Weights of a small transformer language model.
Size: 12 layers, 3 heads of 64, MLP 768 tanh GELU, vocabulary 2048, 5.83M parameters.
Each number is 500 + 40 x the weight over its row's rms, rounded and kept within 0 to 999. Layers, rows and columns count from 0. Numbers have three digits each. The size before them is the row's rms in percent of the matrix's.

# layer 8 MLP up, 768x192, rms 0.113, rows 565-767, columns 160-191
114:521506551562513565505528428534494486394486510504600486517475503497589487477542500499503463516529
102:464435535452542510501452478491472536484494497449533486491524514521490498451487505406372519511521
101:519507457505564485534529503497455482499465550463583505521420584522495517490493418579519470545502
107:466451458519489490528466477550457538508436468531521475504496512427474553475549523519497502476513
107:432484560525491550475434496457480521548391502540502448551521513471538503533480525440531520519516
100:507500419459502441450475468518494469435462509477491511415456514502464486509500514477479466478506
102:467513458463505511588490447534483510466494499498480521457537509507426548493500469481530493493494
098:478516525514445499501502474478421489457450469561474462504484529553522517471402567564617568523494
085:502520509525533417537545483497422425508421560476520473479463525474560520488521541517477440539486
083:487481568470424525520516535578426522503540458448491514463577541505503452526493504466458471464523
092:483534511483503559560529478438452564441395436490555556410444504438509554475492500487544458555517
102:487509559567448463574551472525551483504513506447467592492517563538515555405464458425516541459491
110:446525510517478536522393551499621534475525574485481482518486511532467512463477481499487493459421
098:458479521429461500446535502529560508558490473535447568469497495532503475508505529491537492489484
100:486496550496501432577470478474573555464553497539439551566482485457531590509547442470504471458490
099:492595505514437472568449485468492478505533475506469513475493481432478560400416542567489461481464
097:526460582493503489476527525462500537455513469582461480524420484476459557422560523488511540539479
095:502485481487438471445499478427513541457460457457462525497494543535499462427533510495406517469506
097:493536502501475455580461504559454513518509513472467500535511559453451485478511445516502473517493
095:488470556493478486495508457502511455504517502421492563499427463466450560604457456446478543465488
103:522503533558462466566511440534471510479457397480500482486525480480534559467493488433489533556416
105:386501511422492548541574480471509494536522523511475490459509447530453510539465472426574502474475
100:495514513515488478397537553535440431554472501534569473451491579492446551515476458451549502483504
103:524499500552543448528556497454587504574533464479406457545567476534522417454495498442530504464481
086:520526485454406463532489516481556431500514451441478497502431509564509500525484458492523457525494
122:503497491503457470461523519488518526477473535521531532465469521548508430462484380547483517478471
102:459480483461539498446556540525434491500532568564513486447534495465403528536493490441523504508453
104:519509539511452466507474521514469524493519504482462530546530441482492508505523487435574492518465
098:494465570474439475509513493529468551507550530511484539512547481498491509520520386495421516561511
105:516548520574531487578510499512410516505468498460530546461459541514474487504468531487461500492552
105:378433532471503544443467536491483515430529577448423494531533513434505533509469482560521548515419
099:492449498509479432437467458489510448495492517512509486565436479575531507489550518479568544490476
098:461506511527459457472406456552542465545479530496477528538447503558460512465490412471449557481428
096:547506508493523456511434478435488498451481462487458455430485448510514552464489560534511496467409
106:543433509438527403557484432512482503460494483476491469462497557476483515500495482517494383522488
108:540528526507512482505520544529450484511495464497524441437480518411562449457451538494501511456448
101:505491481490499486467473497462463541530496435507490510417501558585455451529535539429450506536539
088:519484433539497503536511480582456492518481482481452527531510483532465515478430446521470451436499
096:439483504501476533499522445490554433483508530488500481441520542506542526468509474514514529521497
087:497548490492466522546587426443500510466471447499563515523550407506547508502464437499481515485391
089:454463507465519487487499492561393407428580463465532535421467503562555477471471507499494577495445
092:525498575548449519470524448423532445469540439459490433483514446521455481585541474505538465500553
097:453457487454468496488521550512514543440460551456530577402452444507494477448494517412471496571485
100:519530518501468489483479496479513486497582480470549520449484471493378566503543498447427503509431
104:483529498449468522565548564564482487476515554509499518479500510498518515472550483507550489497399
098:509530494501560473451487448469530483526527551540455535605506565445504437563456484594444507501509
102:537560544539394518493462491493467449433384479520577475476470438444535481497457536422514451489460
096:461483434510552446467516502427501476493477485411512532433503512529487467471524455525538446519452
099:482541468546595483539446496512431497517472535518464473424461445513477522463485468504587500561567
092:462446470500471436553480533463531514439429450510455509465518571473497517496496477451471456479541
098:479530485474464470521524558509503480520452511556551453483478476476466544417516479494495431502486
096:481506540533438495487480544475501458475518509521503463498520564477481500517454522565482522438476
112:524506491535457515517566395569510517473502581517445565482504514475402564498463481503522458495414
113:525488499503528505508499523482554498440545518510469494457502522479480508501475504542472493526469
097:519492443473529509510550478536437475495436479526477493483454442461446514511490484482464540507501
107:417482500516522571448560549476523481453500510518483567502459474536513518485480536463452490490565
110:504430532436518566561435467453459473490478483495513534468498505465471532468552533580541452463440
101:486560554532409455509520501534474370551510454537460500614507455510507487543496511485492483488462
103:458463437566515581488526450559531493493487454459572536491507496578452513512522449464451489526549
102:473551500504518480561510510546512450429480552455509532491487547513453411490527498522532517520427
095:490531499504508550466551492496527474553509452573467487512471473483512550486534502516561537466482
114:503420572513482533528494546552434537481489518489492462418468537438508513491501454525429454411471
094:447533457497535504467459481507535456573461452461546569476574520438456457461533552487529510482534
092:505473488490547460535399516526419533488517544496527446495512485515548534459470516578503488500466
093:462528523512529551500442486404479467454421542475495532511481590445571499542485532550525442472465
093:534555500579458463437413502512504505466466562425555563550482511470458459492479460490513487526471
103:487479481501528559433491507510486527594522543539482493490517463497441518538482494539420545523487
113:471538467433416474488525504565506461510524523498518520509529466472458519463500475552501390503493
084:501537522549505509430484477510489539515491545537390476504512496480542480452445510497520492474507
103:513522448585526468371528484460481493474519504518562508442547471468589436559531444489603448473550
099:538498567524539469491449536461460436483548525460526538468545534450491507483491487470548452452546
095:533443535474458473544492531465525505509515516548472437465535519482496470443478475470473502515490
092:547563505561450461506496471536438443532506486541533512517573502478452430404531524469597536431479
111:506495505519510517557573449562444468514433512533508505544514529452453501485544474452465570509548
093:484471577470508570460528500515499511550463458510587563581530535467508510517438477536523476466483
108:539499483549438495474560488533493525386553593502499496432512493448522493449503523487475495523490
108:484474513594507574432471534485537491467423508511482519544496486518481494434482475411535528560485
092:476499576430539471463478495520459389470506489441451515503393467468474565458478488590517440543516
110:459550466524476501494492511563554553472483459490510559574532537500451524472503450478452431498562
096:475553555556457504569537557510523508476464475516477490500490507517490479474501529478475511539490
092:452534558488510495472465516466432563470498475449433496423536464446549575540477494496461507441480
112:495513435551475478473411454500510528551516500456572444427495441503550506505496500431493503493433
099:517445543486550516541528477537619595481515516498539499476508525407500517567555419520475485494459
089:461504454527416524499498553430505559510497482523603532394464468461506518484519582573538459471522
097:528532525507570533479507483502520458492449500513491547477458498484478489460491485550493567559444
106:484513496492502493459443489483509521486434553529517523542418567497594577557487520439526560488508
099:548546593473521536529485515501429459517557559460509499447488500508439438479492526456468471540487
112:485515430497449448531505503478486488464476533568477457433545508523509551511481396448540464478468
099:539507451520525415554481533538499518509486621423561528518560544473525559514513500466532571533441
104:467469500508574520553488504529525558510507522400562541523459529433519456431533511486457517550493
100:475514492500583466542472472549468544452529500576408509461521474504499558498486442465405512515473
109:519534491494485489526506615580582506485505441499472529477517515480518444436552459469463525483403
114:572467558492516503492487484558511454441494564542559542506527441492521524412511511528437484505525
091:494549490589519513543451495504483521434504505447474516457486523481537528514431525597460519488501
103:492529587500453592518503514475488516442541460516458420504460482544500490589524566474512525510468
095:542485552507532477491483491495494526462491498506475526445494494503510535438512588451498521452463
094:499456500497427533494618510561496532514566499573495502487500437504477540530443477560470446538504
104:476536506519453527502471497410476486485507426508519460458520546556525499521491525501522487487473
091:551486472513502473568484511487487479464449472484508563531486456438471471463456495573536565547529
109:509474531447456516524445496510504454464444470491532547553543497514545576491480472483435507477496
092:558533520443496453504476476532582455462568445529505534487526492505416490534497456473547541423471
099:484527518457549523483490420504533553485530510494456553470477574508526470494529476493487520487455
106:461500512500540496571470572459482451545459553471502471445531566447512441526471474557418511519451
101:551497541537484474440472517525478459483518508572510504444445531453522510419501488548492518486484
112:484496584481474468577441480418547478449508565450581485474506525547493526542473488419455519571491
110:520514529506513434456540540472592518448477529527475546500549533498497540586462477552425523539566
105:463547391456426493463491473484553479481455513510579533500409470497542552503560468498512553517451
103:467572489539502384466530502512511482455520393561455476552475465553463507536448440496532457545553
102:469464515507469588519514466470527480530467455545515474492433522519542469428484583512532444527492
108:475513464459477505514479507506503508500456451490498556552562463475470561447457503466516484536495
113:451467485572419538463542441526491456429494510497486451486433450488504460446525474565456508532442
092:523460536529524477481503513505513502518502519515496503502475543450528603507412501483517479502466
096:467449502508444513465388477478446541447486432477489498491551556539526514423483571577580536476487
100:476449461511453499458470506517509482469446530438479463447530349501549445478547524415473446507440
090:429529507476469512544530534507482506524523541467427486425536445453519473452542527493505526507499
104:521470513434570449496498526503453509441466528515554495539571546528558542439542577434465519452435
102:510552559474571414575417542424497514497484477508477537560477527464489509487446528558469519504471
105:497516385488556482511587480466466492479547512437532515521513467443524582490440523437544509559532
098:428495591484487561461449520492558518472509602414532419466524544515527451465519479510508518559494
094:503461447468554538477452458485481442503468539537504508460386508506466497507499513521564522531502
109:482404489534478527472545441446535459598530446477475388482496501565424444477497481461519457512447
092:492472444473510545499484416476589475463463477467463402528548518517411505473527386486494473410538
103:528528527535476435522480501559504604535469498569554557521543572460482548499624528553471495502472
089:483528429531430468510562566554451497536510510417471579471545518555516508514447535506504469479493
095:457496508455460450601511523624556467412493449520531533530517536518434484503456465463405506483495
094:477491509553451579512571485496489454460435444525504539523559487479457540534500541456567405513513
106:510520527505518544471451491501486522486470392483557482545426501517522537458462489475497495461542
111:418488409499481504525550435574452485446502470544455474528494513466465512485454523496558512556448
112:481506577610500536492475560524536427410525524522455478548475489430428497451578528533441463570498
099:487483544434516443481462476549508476454422508539523534462478474472480494546527492503407501530501
104:553490496483457516573572490493475479519528452534502482508506546455473504506507505490530437548537
102:512537509592482469553413473464481484456546473512554511437493575496405485468520445474450542551519
083:500570532493563461456492462469416478565467563399471544461526607456446533534474522496448488542500
102:488441500507505531473432521501585499432477483559453550537425576522485428485489458513550543516509
099:484481458444503490421499522503499492484550476506452472457458549478444506510447456430461444499478
097:544503565419465500554537496491450485450558463438471491524509518588492427491432547454541482516546
097:493524524527523511518499468486548487497436519440524470498439562435479516501547470506520537492472
095:479483450557565486437462456549441516448523438485575514495455598525506538488490455449582490531525
098:499423486495483507473407481488565456440477524495515519510455576490498549493442474503615489542557
089:502435472578508434562454482501527598447486525500500547514498439515484527557495541473514499532518
096:534460498526595557514512512557544469537529518481472480456520557448433461541443439473456426510486
109:422536556443460549566512438484439461458499528442510483447522455544489482462436474511485466549519
101:565436460433504516491463558499451500554503464495566546568488499548421525471500484411405570460533
088:473434568503521440502485512493479524510533522564415533539521545494401504481476534508458542505491
103:477460489574476489480449402560515538445511509500548484461479507437552531500504495558533550549440
110:483494450574511463506510504493472470461425516483538559480555478501535535562518511524574519520450
096:499564548496494471446466590501585465488511460466533505532499483506464460578407520496459551456498
101:485501538467442516517504476499592565466478400530513496479539520436544431509478551496451566467479
091:488430487502474437476476549516494520489454502535425456481428493446463506492494503465552400503563
109:536461477483483474440480514438555461514450514502533467463535471525469518515552493517472522446442
103:500499499539405537492470509556497508453456471459465504462629470428517550496427513564477501481472
098:524422470559465477463536497466504497514495514475483549539465525512400444552488513527480520562519
111:525512507487452600442480436476493495505502503546494492533549495507494546527527437544510549524502
091:467521503477529460488531523525525482484480507512489567485555556492514449496476432498491505467449
092:535463452574464507497551479490488485527463453569539529519434481498476517448446530494507534547472
107:512473481506479592485529445503489506448480560450477526561567508521438476362505450527533519544480
109:476490482516560485490466461512516497535527467515509498481495467487486490399537507518500483552503
087:527468473464501542471493496556498485428526459515564503481543527527454552503462504468532565466509
108:489535481495506548491498485528445569442509523505496404479537575497488452536486570461437505459495
101:497531528493580528416513478499561484534505469511518516512535405513471522516436452477534456531511
112:487511501537515507448432506510511515568523479537509447605533559391540577478429462462443499504480
108:479469483551473596509488558470508515538450485617445512582503496540426545532452465519445478475533
094:482513482489483585517525497455566476512500436548493531421425475480460470405523578562481535492474
101:498494473491480524463470491476478487491529557501543552422517502541538491573438497481573518509559
093:502435507501424490564521494516519606515477476483572453566449460519504603499475519475428519514498
096:493566561511473615460465418481466508468518483469566501432444566571487534537519587492485569548443
099:524458541566462520476544459483495480433543448505393473462407543521543520458534538533503526558531
100:477519467532595571485469548483542435466574483522491461464574539484517467429523536560475527470553
101:514537472485464498498534465462491554473571469491498495588496484443515516508511491537491448531468
107:490495492462497445477490475514510567490436451411466459459555449526561489544454459553570508539456
092:397469443543490528633428494553507577530530488462510542513529507542506450496579467441471544486471
088:488447545520478492545442516489509475477515424458543519482529492471510496513441467543467427490475
091:443530512582500387507517484524514530474500467431508529495505468503489489496417436469534558448534
106:484550428446477527468540465524519450504517552474547497489401560514532546557515486470458521449476
095:458546462508483389525528436477490523474566503494562519490514468519535463605502482443485477452556
097:472467482438465531590524525480535461509537471476495511490441617456437516474529508480492546589492
099:483441499497486556491523448586475423490471503480546549497533524506570550494464523511471477440482
095:539501504499554466575479507561520471491536472488511516561494495504507481443433473536566525495513
093:541512522552562509486493478509505496433410537474487495504469454501444488464604514513535500457498
098:465531589504586539535558508483538499525470517521496504495442515423472553539404377540470494584434
098:428526545557509509564527429504497492495448535495476539568479495536427547423497514470537500562518
099:479591441500475581545516560479508481445515468502578506467586551539516517537505461446504518466509
098:528515537531510515459504446542533538502530564447514489516504496516462491493470499511514485532483
091:495517393489529503544493502472529497553537528484476469421425498418468474573444497545466466519508
097:500464484454476443500524485543515488511474495472512453518556464479566501477589534542533436440443
101:475488442405594523468512479588529496502531489554497488531451547474529568486550435468471517526474
109:547517505435517472507509424502556512454497496443462453510570473467521501431466518502491568539519
102:395539501471416475535479539508454500489562423478501519500555548533496395498492471497464524562499
102:454583490498474522506502465459478572515538508519488514533563507489496529531470506515447525421520
105:477556514496591509429496459556548487523489445438596541474506457435458459503457505522504547554547
109:544482422533423481449490456541494447484457490542465520444413509538522493503456519403544522545520
094:465483494503525439447495543524537413487490504492539544484465513494458465541504456535524466474562
089:468435508480486459499472421498461517503395519571505532439545508531544577481465575543489533540496
093:454526481509491510493391555470498498491429478421497461456486512444482515460447462467507568508463
100:458528499585475499483544390517423473475509474494520451520510476498485522514531424520501520511499
095:478437529506570521532514536450440436541517508495501514505499483547468526507427501481562527473508
091:476477543475537493474485545503511455438494503579523513509505427516484517506505445539508620442427
107:475501563473554522463487514559485429429559517513426473465522503511542476531516507528504519523499
103:436455504387464525456513495554520546579485490572517553493542482550515395562512540457521497449518
091:499501511509434438524461495567534488499408480647454485476521502529427490497511518590556504508518
095:487532512470499462489508442443489469492460515466442451576433465462563500416463489525548565436497
098:471510519519473507440511546502442530490497490523418548562482514503381495523517516459475590539494
100:436442486494510444580476457443518429489489482506529510468463515512538458404567464469501553629509
# layer 8 MLP down (transposed), 768x192, rms 0.114, rows 565-767, columns 160-191
103:465591429479444556502494535377534476533531499515498498505508435479463430539585544541469570507521
097:503526582501536524453492487541431508488506426448518441434549485522484556503437513517475492475534
105:504433571478554549558476506485542460451476467478472504543476507474530491507514479437406515480511
108:514503495571476406531436476557491509510477492495519492478534544550535516503497566491525515392489
106:480540569570509526532473571495489485541514536502545548479537468493480443517483514477546488470510
100:498467538490489446553548528422538549468498533479463505477480514487436436506485451462443483428481
105:438521513515523525508461550509489461518472567489448428433596455470485544528511475520545438447482
106:458545447489498541495450485521452492547518507456519523508486415594548502523378512507462441453428
079:476559508475448512547530514531434520479491553422538522517504543463529492567419572509491538501547
090:522463530486496527510468528452550569516544516484466521472486443535546499474442487482435574499511
097:605474414504511464515470542560469545448580454508494503541474524533484479558530564531461461447460
102:374572447502499511522484471484533484527479451538518479506488432508497509447464487471522491467398
113:437493465511528473481536512521485516494527543490551424520475441403554471454506499473573462464471
104:482577494500443425396525455500519478494473544486518520470550505507431509441567484464505424485533
101:531481464456542485531460462459486473547439484501502482507466499518498460523493453534514513535504
102:575454448429528488452480480512551536529515491454514480484482573507455461517504424549474547508564
109:571461489489573471518463498504445577457588499503491425521508494484455513499482468545488500421462
099:440499528500516465483527580481451485516432531560475456445574544414565479497564521495539499391496
100:492521464504451452463590467465545499480541503455483499521457525421545490400476601485553451493444
080:484471537547496466525617482460556546599510374521460438562456587511521535475489529548576471501465
111:532539556456534593450563496531530494483542503457457502491538482572489519477531513526513465451473
114:453547500509478453560505492521497498542570534516523511591415467518468521493506493515529520449543
086:502495473518416447510522489534528552528515525476502502554541526508530458500460525492513520523531
103:425522412533541515496448506505503475463473514509550453507405488533448568532598441469509470471569
089:486541526393516503461517368521477506501489424482528491559544632459454520500482493492476485522560
122:474508532498551518565419474543486523505515512462416535583517509426483510547525557509485495516507
094:544472434419547494574484475540498502516515482495536494503425533510499451461544394446483502476488
105:531513421511508494431463451518513395501486530474529493537514543451507517504547526477475481495522
101:529512495505471459510503470464522483505511499446545471472544456568455533457513617564504440563487
104:523488518525535455435517501474526444494486486473494417493487497544502462557570561574434424467479
105:460492490452518429465487553473406477551497570464452460548481394440512451520522600486533498507443
087:523474518564549459539495458447585548590523504463472477484518506514463453427485515518498520507552
092:542495544502484439477478463559510468534477535448605489485454466437488434474583533449470560518448
091:550479537500570475530494466497517540436442440492495468571492526454551518530509477502460480495560
111:432475523423510572481521547492492503566521453542468554494505490466524523428533539490554414441477
108:486481581507487508558477535556485487518516530540480470543508527539497573546515505519496442511496
104:485415501528522531481447468483500507491465484450562458535482533528528538458477487508526498486521
093:581500447502494477435479442456507481518542515476594539467432542506535544487492442489489457507500
098:524520467502497519476528540527498479507471533416513503459482497448409435498480536531474492466540
088:513461511514556477500491548508495502569503458473512475543394550508497520545517473483505531499548
097:507470454514542468509528536590479473475479486440515577565474513493547478480481474533497516491478
087:491515449518531538504484514495511477444553490489489486492442429499524502487510562549514491470541
097:471476516485527520505442426527510505464519518534495476480524447561487494458539504529510631484559
097:550543432485435498493472506495534442520493491491575517554524544545461545457521536521469513474548
097:498525409524506529440464449487451558481500523484492454537465479475473466498484481507493543536560
096:472548484479513501472506496530488552404482468480530481540519492566530524492502477478551484469438
092:454559512421547549529507457427537551473461460492530493511512485469449533517515542508509570517538
103:463520578426493507519572502476513533542585450597527478503471504507530528485528545483457484472522
105:525542487505489469487518595506543499556553487493487466476600473518523502467459501506451517450494
105:495489486463642506519461369440472464467499559523512493516583505555447538442531487467503490480519
099:466522533440543545535570504496509489470524490547528472505550481472495541505515487493494513504505
097:530534459533554508502570579505488504569505494450456482470492444523489505524515531519494488532523
113:534508490495476428512524567454481516597486548529515529448515456504526507547548464538570519533472
104:508486469510475498464526512474461590543546520501496583481488540535460504456571457459560569531514
099:564523567516526421528549547492554568500491492511514480505474527528524517511491494418557514519527
113:373593499474535505519520504464438482456510568437470567556499454518522511564498522502439525486448
109:468414512475522515525493525501448516514510461600484516471459556527519515482508551516646495532515
086:529525426407456597468544465423496538469515500534459517490403446476506521540523446471498491447517
110:475528523534466493466437599457519512460447477511553543543505540519604483530568403544432499485507
094:460540454502546567484476454529542496507511482469510518478446482419488543531535524516508473457518
100:510516461467480493483355451460531469502499488467597554506557531521587499532548459454513489520544
111:507407511475474427529478546475521488446483471575544454465499452510583481475466487503532505556440
092:509505519511440478545513476453484466543491487470480505493520500484497560597537516520509434563493
095:520544490499563516522487514489448433554444503547525441531438511514495537428538450501500563460487
101:456516529486547485538500590524453489479449498390517522457460504534526482466507518613480509432564
099:588495546493544509526453499473491505506499501468523548442485502531466494432459520473408476539456
106:469508485547486511454455543521512531507507533515553561534489479545454495492462468503522498544459
107:498486508513539510486454487449511541495517485465481480534474581546509453476520470461474537493482
087:444530484524501519495496434401514538524484467468398504492479497529470443467570518535548492539496
100:513460455623499530459494458482480492507518494498519521483500490460518484505476473462514488517527
109:480438465463488436538493514574508588453509455503564430461485533427491487533497555495575539496550
097:461510518516551492541553487495537498496556535561560529510451516501466479538487508511466543416533
092:572465525534474531519492502428517524487500517515563548502515460586539534542494512519406529492497
115:508499433515598486533508498526459464473483536530436519482522554425598484503491472423512563480534
092:462520486509456554547395478497434571474550496495523585389529478483511489509490435441521498492505
109:485525562513501531419522518482506521504501502514450430506441527477458475497508472571470539538520
102:540489464538558583488550471465554482436421559514490470557502523486463464462536527490449519519480
100:533465446505528500554510535516464459499496521475484443485411538528521487511489502463491497529530
095:449487512480498513539422557497508489432506485461433496484469467508489506482492574544496499520577
101:566498463433526473490498509462469514483523530519531480513487468532473430477547449421446494550470
099:527511571485461548466546508474536535545477476508524531530567505517522536463500484516490478445509
105:474483468488492493485478553441568444535517576550563582529539435497504509458589532493482502449597
102:552466503540534511461507483593464445499464471523559511441521501542544484433479484513512529473578
086:553504437548448536533536503465505479410509529458528470489448490471495517528479542527440490475545
096:526476466490471483539423499489532475543525570478513483482517535438431504537511535386504482438430
096:517566532542478502472488524562518475428480484487433484422482456480491520490490521495460536503444
099:459438512512493495468517503564476567528567549514529501551524547471466495516502535496496502501495
115:458503393517467498499432504477489493503539528426403465473487490502545503509525528493420526470448
094:483529503495467519493537481490501512538516480485524508525395494480510506463501481519516506467493
105:572506458527465430524497514495533435514469504485533459450531562533494533478503420527460454521485
101:518441473510515502543543462481437481402530514487531514543542533497409566473472488488464515504518
118:485511499523505517433467428511474512508532540501510480548444468599415480509543540499452559568466
102:464525450496581561539438440505515477495497507537432496522544545595526518472455514533542495510437
093:494465537418479445481541504467466467503468505496521546511531460551460467581523449441491484538480
104:510508559385526510428507481445519484486493499464529529565554472424492360459461492501491518499492
098:492423516458579501464460490467551506461481542539572451495539479498487479504476517530445431466493
091:518447541518488471498543581504563546527516509507446407471464530505474506513462494497472462487543
073:535496531502503537501558466472531570490488475523454519495499528484492449492468539527463538532470
086:505469544519512474492462455433550489546496412502472521492495507461417518489555538594562495518457
099:544459486504508437499474469521462407492572526576481472438558594399505507493520503419468459508436
078:511521562447520467488544508509515508443546458606450484501523550464553475480447527503522559490505
100:496493483558442484538541515495476518457474592453500416468527421523445512502478475523526462477501
096:537520493522507453552512441493528566422487508465547562505465436520441492507598480581569503508491
092:520490536470482510529563514546513533468506484512489556525555545463529526571528565446456478425545
116:538493512515450442538506535422538513522534557577502544499435429460438540506568539465502510548482
100:474561502537453491519493407498483508514473471532516565580515447498504599418560453528511559483538
102:491519546561421440518463526493474415505534543507461504508477448503424513510460521487482443493415
101:480532523453502490493480456415416557485463517536485539514477500494511534550549531479515448475535
090:509444434566452558479518563546481545507491441556503486520419482485483559561463468581477485538496
107:470551471541402488502504481548488437469521543472452514486512561481504506487509588511477519548471
111:578527502465526498466467456524550511557485544526434519484491534498574581474528499490549487526541
089:406537443495487508509492476501537572471497456492472504487528452483452489466522485524474471477497
098:555548504447573485435462466491491520514527511503522506528442502500486513537510578487478473422504
106:457528515471515499559445536517436460521429512486518517498461556483545552528467544541551425422546
095:541504467508581502510471450523496587524529519568496549605506489511527433551481483518444483601541
098:580443490551535493558483506583443529459553523500451513466477515494479486546488516481481533473459
104:475434594526508439465536523501568482516446562500401481495552533566553520476522471397541511443518
097:484498514510606580469475556432524484515507532448475506524453520494403391557562452534539551545539
102:504477525536453480486588538424505565537469567514504529503536507447463514479436549526528473394537
088:525546467560413501511486472504496527498524454463512527488459517470521462523493540498517440501524
114:472453542452544504481444482529467488531531509460387528487535484548536490546527519474475517507426
099:498509547484551524528533537578430549492528522489504499487493529593553490481416473489567498467444
104:457513443446475511530454512507417514508494398514457466457527498492479449472504509487514443379545
088:533577508553433520508483541468578485429467536522544474412457375494491454496503480519497477520576
088:579499432493473469481537517464544545490484489462483504494535497553503504457503470542450525500521
099:535464484426496521509553491467485509483502562497546473461434460538513490534456481552427433477497
110:499462538554474479455508505553522484540444475434469538464436446487526418558521548519547489558498
108:491494532475458548467539482541477489475534530563506487500546448476503549546461533475467432431450
096:478425452459502511514469540512450487490519512467490526510479488520559525501483496423546546451506
103:462463545485488520502580516417478469442519533546455397487480477484507464523536493380494488452497
096:512500503476551520495553504466443498483586508441540527577486470521501457473446486452483466446488
106:597481470565491509467397531523499494527466529463554518453505478470488484478455483487454499494421
094:452489530498521486525483513546524533460542496493532458494509455464498504551518493544492445478465
106:504434502408488552514510502474511566522532526514569539423407528469501485493587463571479514515526
106:474498490488522478512537536531521390516521520581481463466491427469517499514460509498542472469417
102:449490503435470510537447490549532479459446454478506478553503535450514536476447497531446515558543
104:500442492546448481518526540461544498514470513455536547537491489472533500477537479511502536453556
097:478476497456521421418435578508491513524537447475463545486550505536543534583536462463546487521502
091:468480428549439512453430467472468508542490479546438562483513550513581519496535484537532530498580
090:470458451477536471481494576532535491565536496486512475498438543481460474465525543531464482517599
088:510468520505508506458537507479494509465522519480488533417454446457478499489516557500500518509553
112:496583533483490524523510486471581486454562542553460515558482459501460523444534562528466576446539
095:479590519480475464478511521564521499438452531503450467525536492447511505543455587572509512564470
090:521441499492498539479504475453478552486564490497529546456446422551507506414539488478492471535485
101:510491529449512490504604480432553460507378557422564512530478482456523483535532456423546476479452
111:495453464549538568485507454397593498480513489516553515505422503563528454499472450482502492539537
087:502504473536523498509553451484473475441496429483442477543476439469508557481506443549501491549560
098:529465515462549526552495461471404402544505542509494509449484517477469492482479505486501576445530
092:509511464461505513485541550457420546519520546518476488490460557565605452502509512464513506505473
097:462505508499498518519452529458506437529474488433522548464480496474446513546497509471506461462523
113:455504501463553509512457482445542470518533514474604564492518476494532433516523501584506492488455
102:452477509537529461463432513499513406531548492499552457552417534564518547518427548503480515498520
113:500535497483482529513491445551518490462501612435470482496434521514463569560502493573435536549526
078:537510513472549436555554456495499529515449470448490476504504490586487499506513526494615487507538
096:497555538467528460574504413485519476513485473515467505482489579476545510526473559527521383478484
110:441464514464441542516460545468523477534479512438491582499565538512530552567568519492549539553511
110:555518513511453538498422499521446445448513509468462470375544520554489484601480472462490518432587
093:555491528492502459451503345555525528535533512484545475494514526431476432555474485474489505526457
112:468495553505508543491498500532552586451488471418510528481512531481507465478430520530543512512531
102:545455538443483474538537476464537550481492574518592449525548479475505476434439502537535544483515
108:479490490543445429464513418525514508505524480502528541479471510531422544506519525439453529549541
108:490503548471482533472579504481449503526493522550479471483575521511580534481481515438488454494540
101:489504537539510563456457465502551501512553567475520523561428508501469561536468506488447525514480
094:474529544498581497470517548443582496484542490567515481514459532480543468475508531479461505460475
091:517472565506497599505507518430578540502489493496479487524426451454432458518502406486492542456582
101:572511519454490526540424559542494495422489532472466489513527489572492506524452485502515455469423
106:526448479483548570575441519517492511541473454485517551479469450512519508534549475502500590548470
102:479523523504502475482502536464484523532554476484505527441530560561569580539537486515503470500506
096:515517501473562496514536495550561477480498575466518499531548553473484555547565565549531473443509
103:449456492471489462502544513451554480578465513508575535460461444479498537486499502518483470493487
094:469493558520481467573559511486586502472469505441482591468575455505450537453413463520493566536582
090:427440441441490540520516493510524500541521443456568488525562440506487478515483516499470481548518
091:493491507535525508485487499473525496517507535559454429421518558569502489480619493481561491415457
106:463526493499564511546506592467456441519464569528492520517507491477476549468520531496441502540490
099:488458440596534498470470514461491570504508508497476472547451486474498408544508449512483503487563
095:471488450524436489485504485451535565534478486481497509533475491525549553482489502554581516556503
104:578492495411447485522551410522513548465464454477470550489568502408463493516525494499532425529518
102:471436475478486478511478582427524490468465488531496506478503543581517524461484511472527542452566
097:505543464528472414535452528532474581521499515488491470516539451546522487544533515560500445487490
103:487524465444492602513457499506459517451490479575523540496485522535583426504507548452548571464444
091:418502497515559529535502535517520502514464554472479447508511422532469427603591532466538483474518
084:528418585466472451563522594411468557514460472498440504476537509464497466510395475492444477552535
099:564455458551488522475564395437562573477483408443468430487509567520555553536459521542476463495482
098:541527511516533431543431511529491527477438478553497450566495435533538485527552543500512487433480
095:470466401487543529464517489514515489515522460578553525422490532459463554510466497456488526557581
107:472552520475500421561509522464481476515493538550464473504508493508525525503486536492440502502481
109:532506488389570557479502471467510506536493520510458460474497513435519531456473480503570487481454
075:529512483519529475522599502462502537516401436461469478515512588464490468467438551500494502465501
109:528509571530447459453518540460488495515574494591601464507480487477479503575506512501556467548560
101:443468544498459527556566535469400521484463465485504495588494617488478497529480432588488527474496
112:451520522476476521504500467618467469498466541466447517504464515498574477464464513478488483559437
087:497485593463532493567506506493543571530493482524545519567497496471511552437460537588504512503513
093:506495482452428534525478514498472549462505517496489506528525528481555464477450445515573461480534
095:487458503451474568557553460460499489487483485570560515511505450481514540563486514551532431472615
101:513491506526447532473472506556520533438553507496486579509559501463513454559522518490488497479439
094:467546481538462453458499499442525575504411466496500467481494539549516452486411520546434489484582
094:517501564542510471525507505525538575588483399457465492507481526543515458562510458504507459492496
102:519598520523487550416572530474486434518549503519547543505497441493524414457547498528528542467493
084:586521553437474580533508535465486394505516527443444506456442551489454444471573534502476551532481
100:555483448485543577462553551457508496448543543538477511491545488551562440475512542481481451423525
104:476478409474519469518521507489453484496562534636495480525465522577478462451498475477486487490505
105:474567477541486488553385499506554492570454521553575426449486471444528520516518499524500560537508
098:538480507487468578509515473580483502523493532462490454490547507447543511475494522484538444495458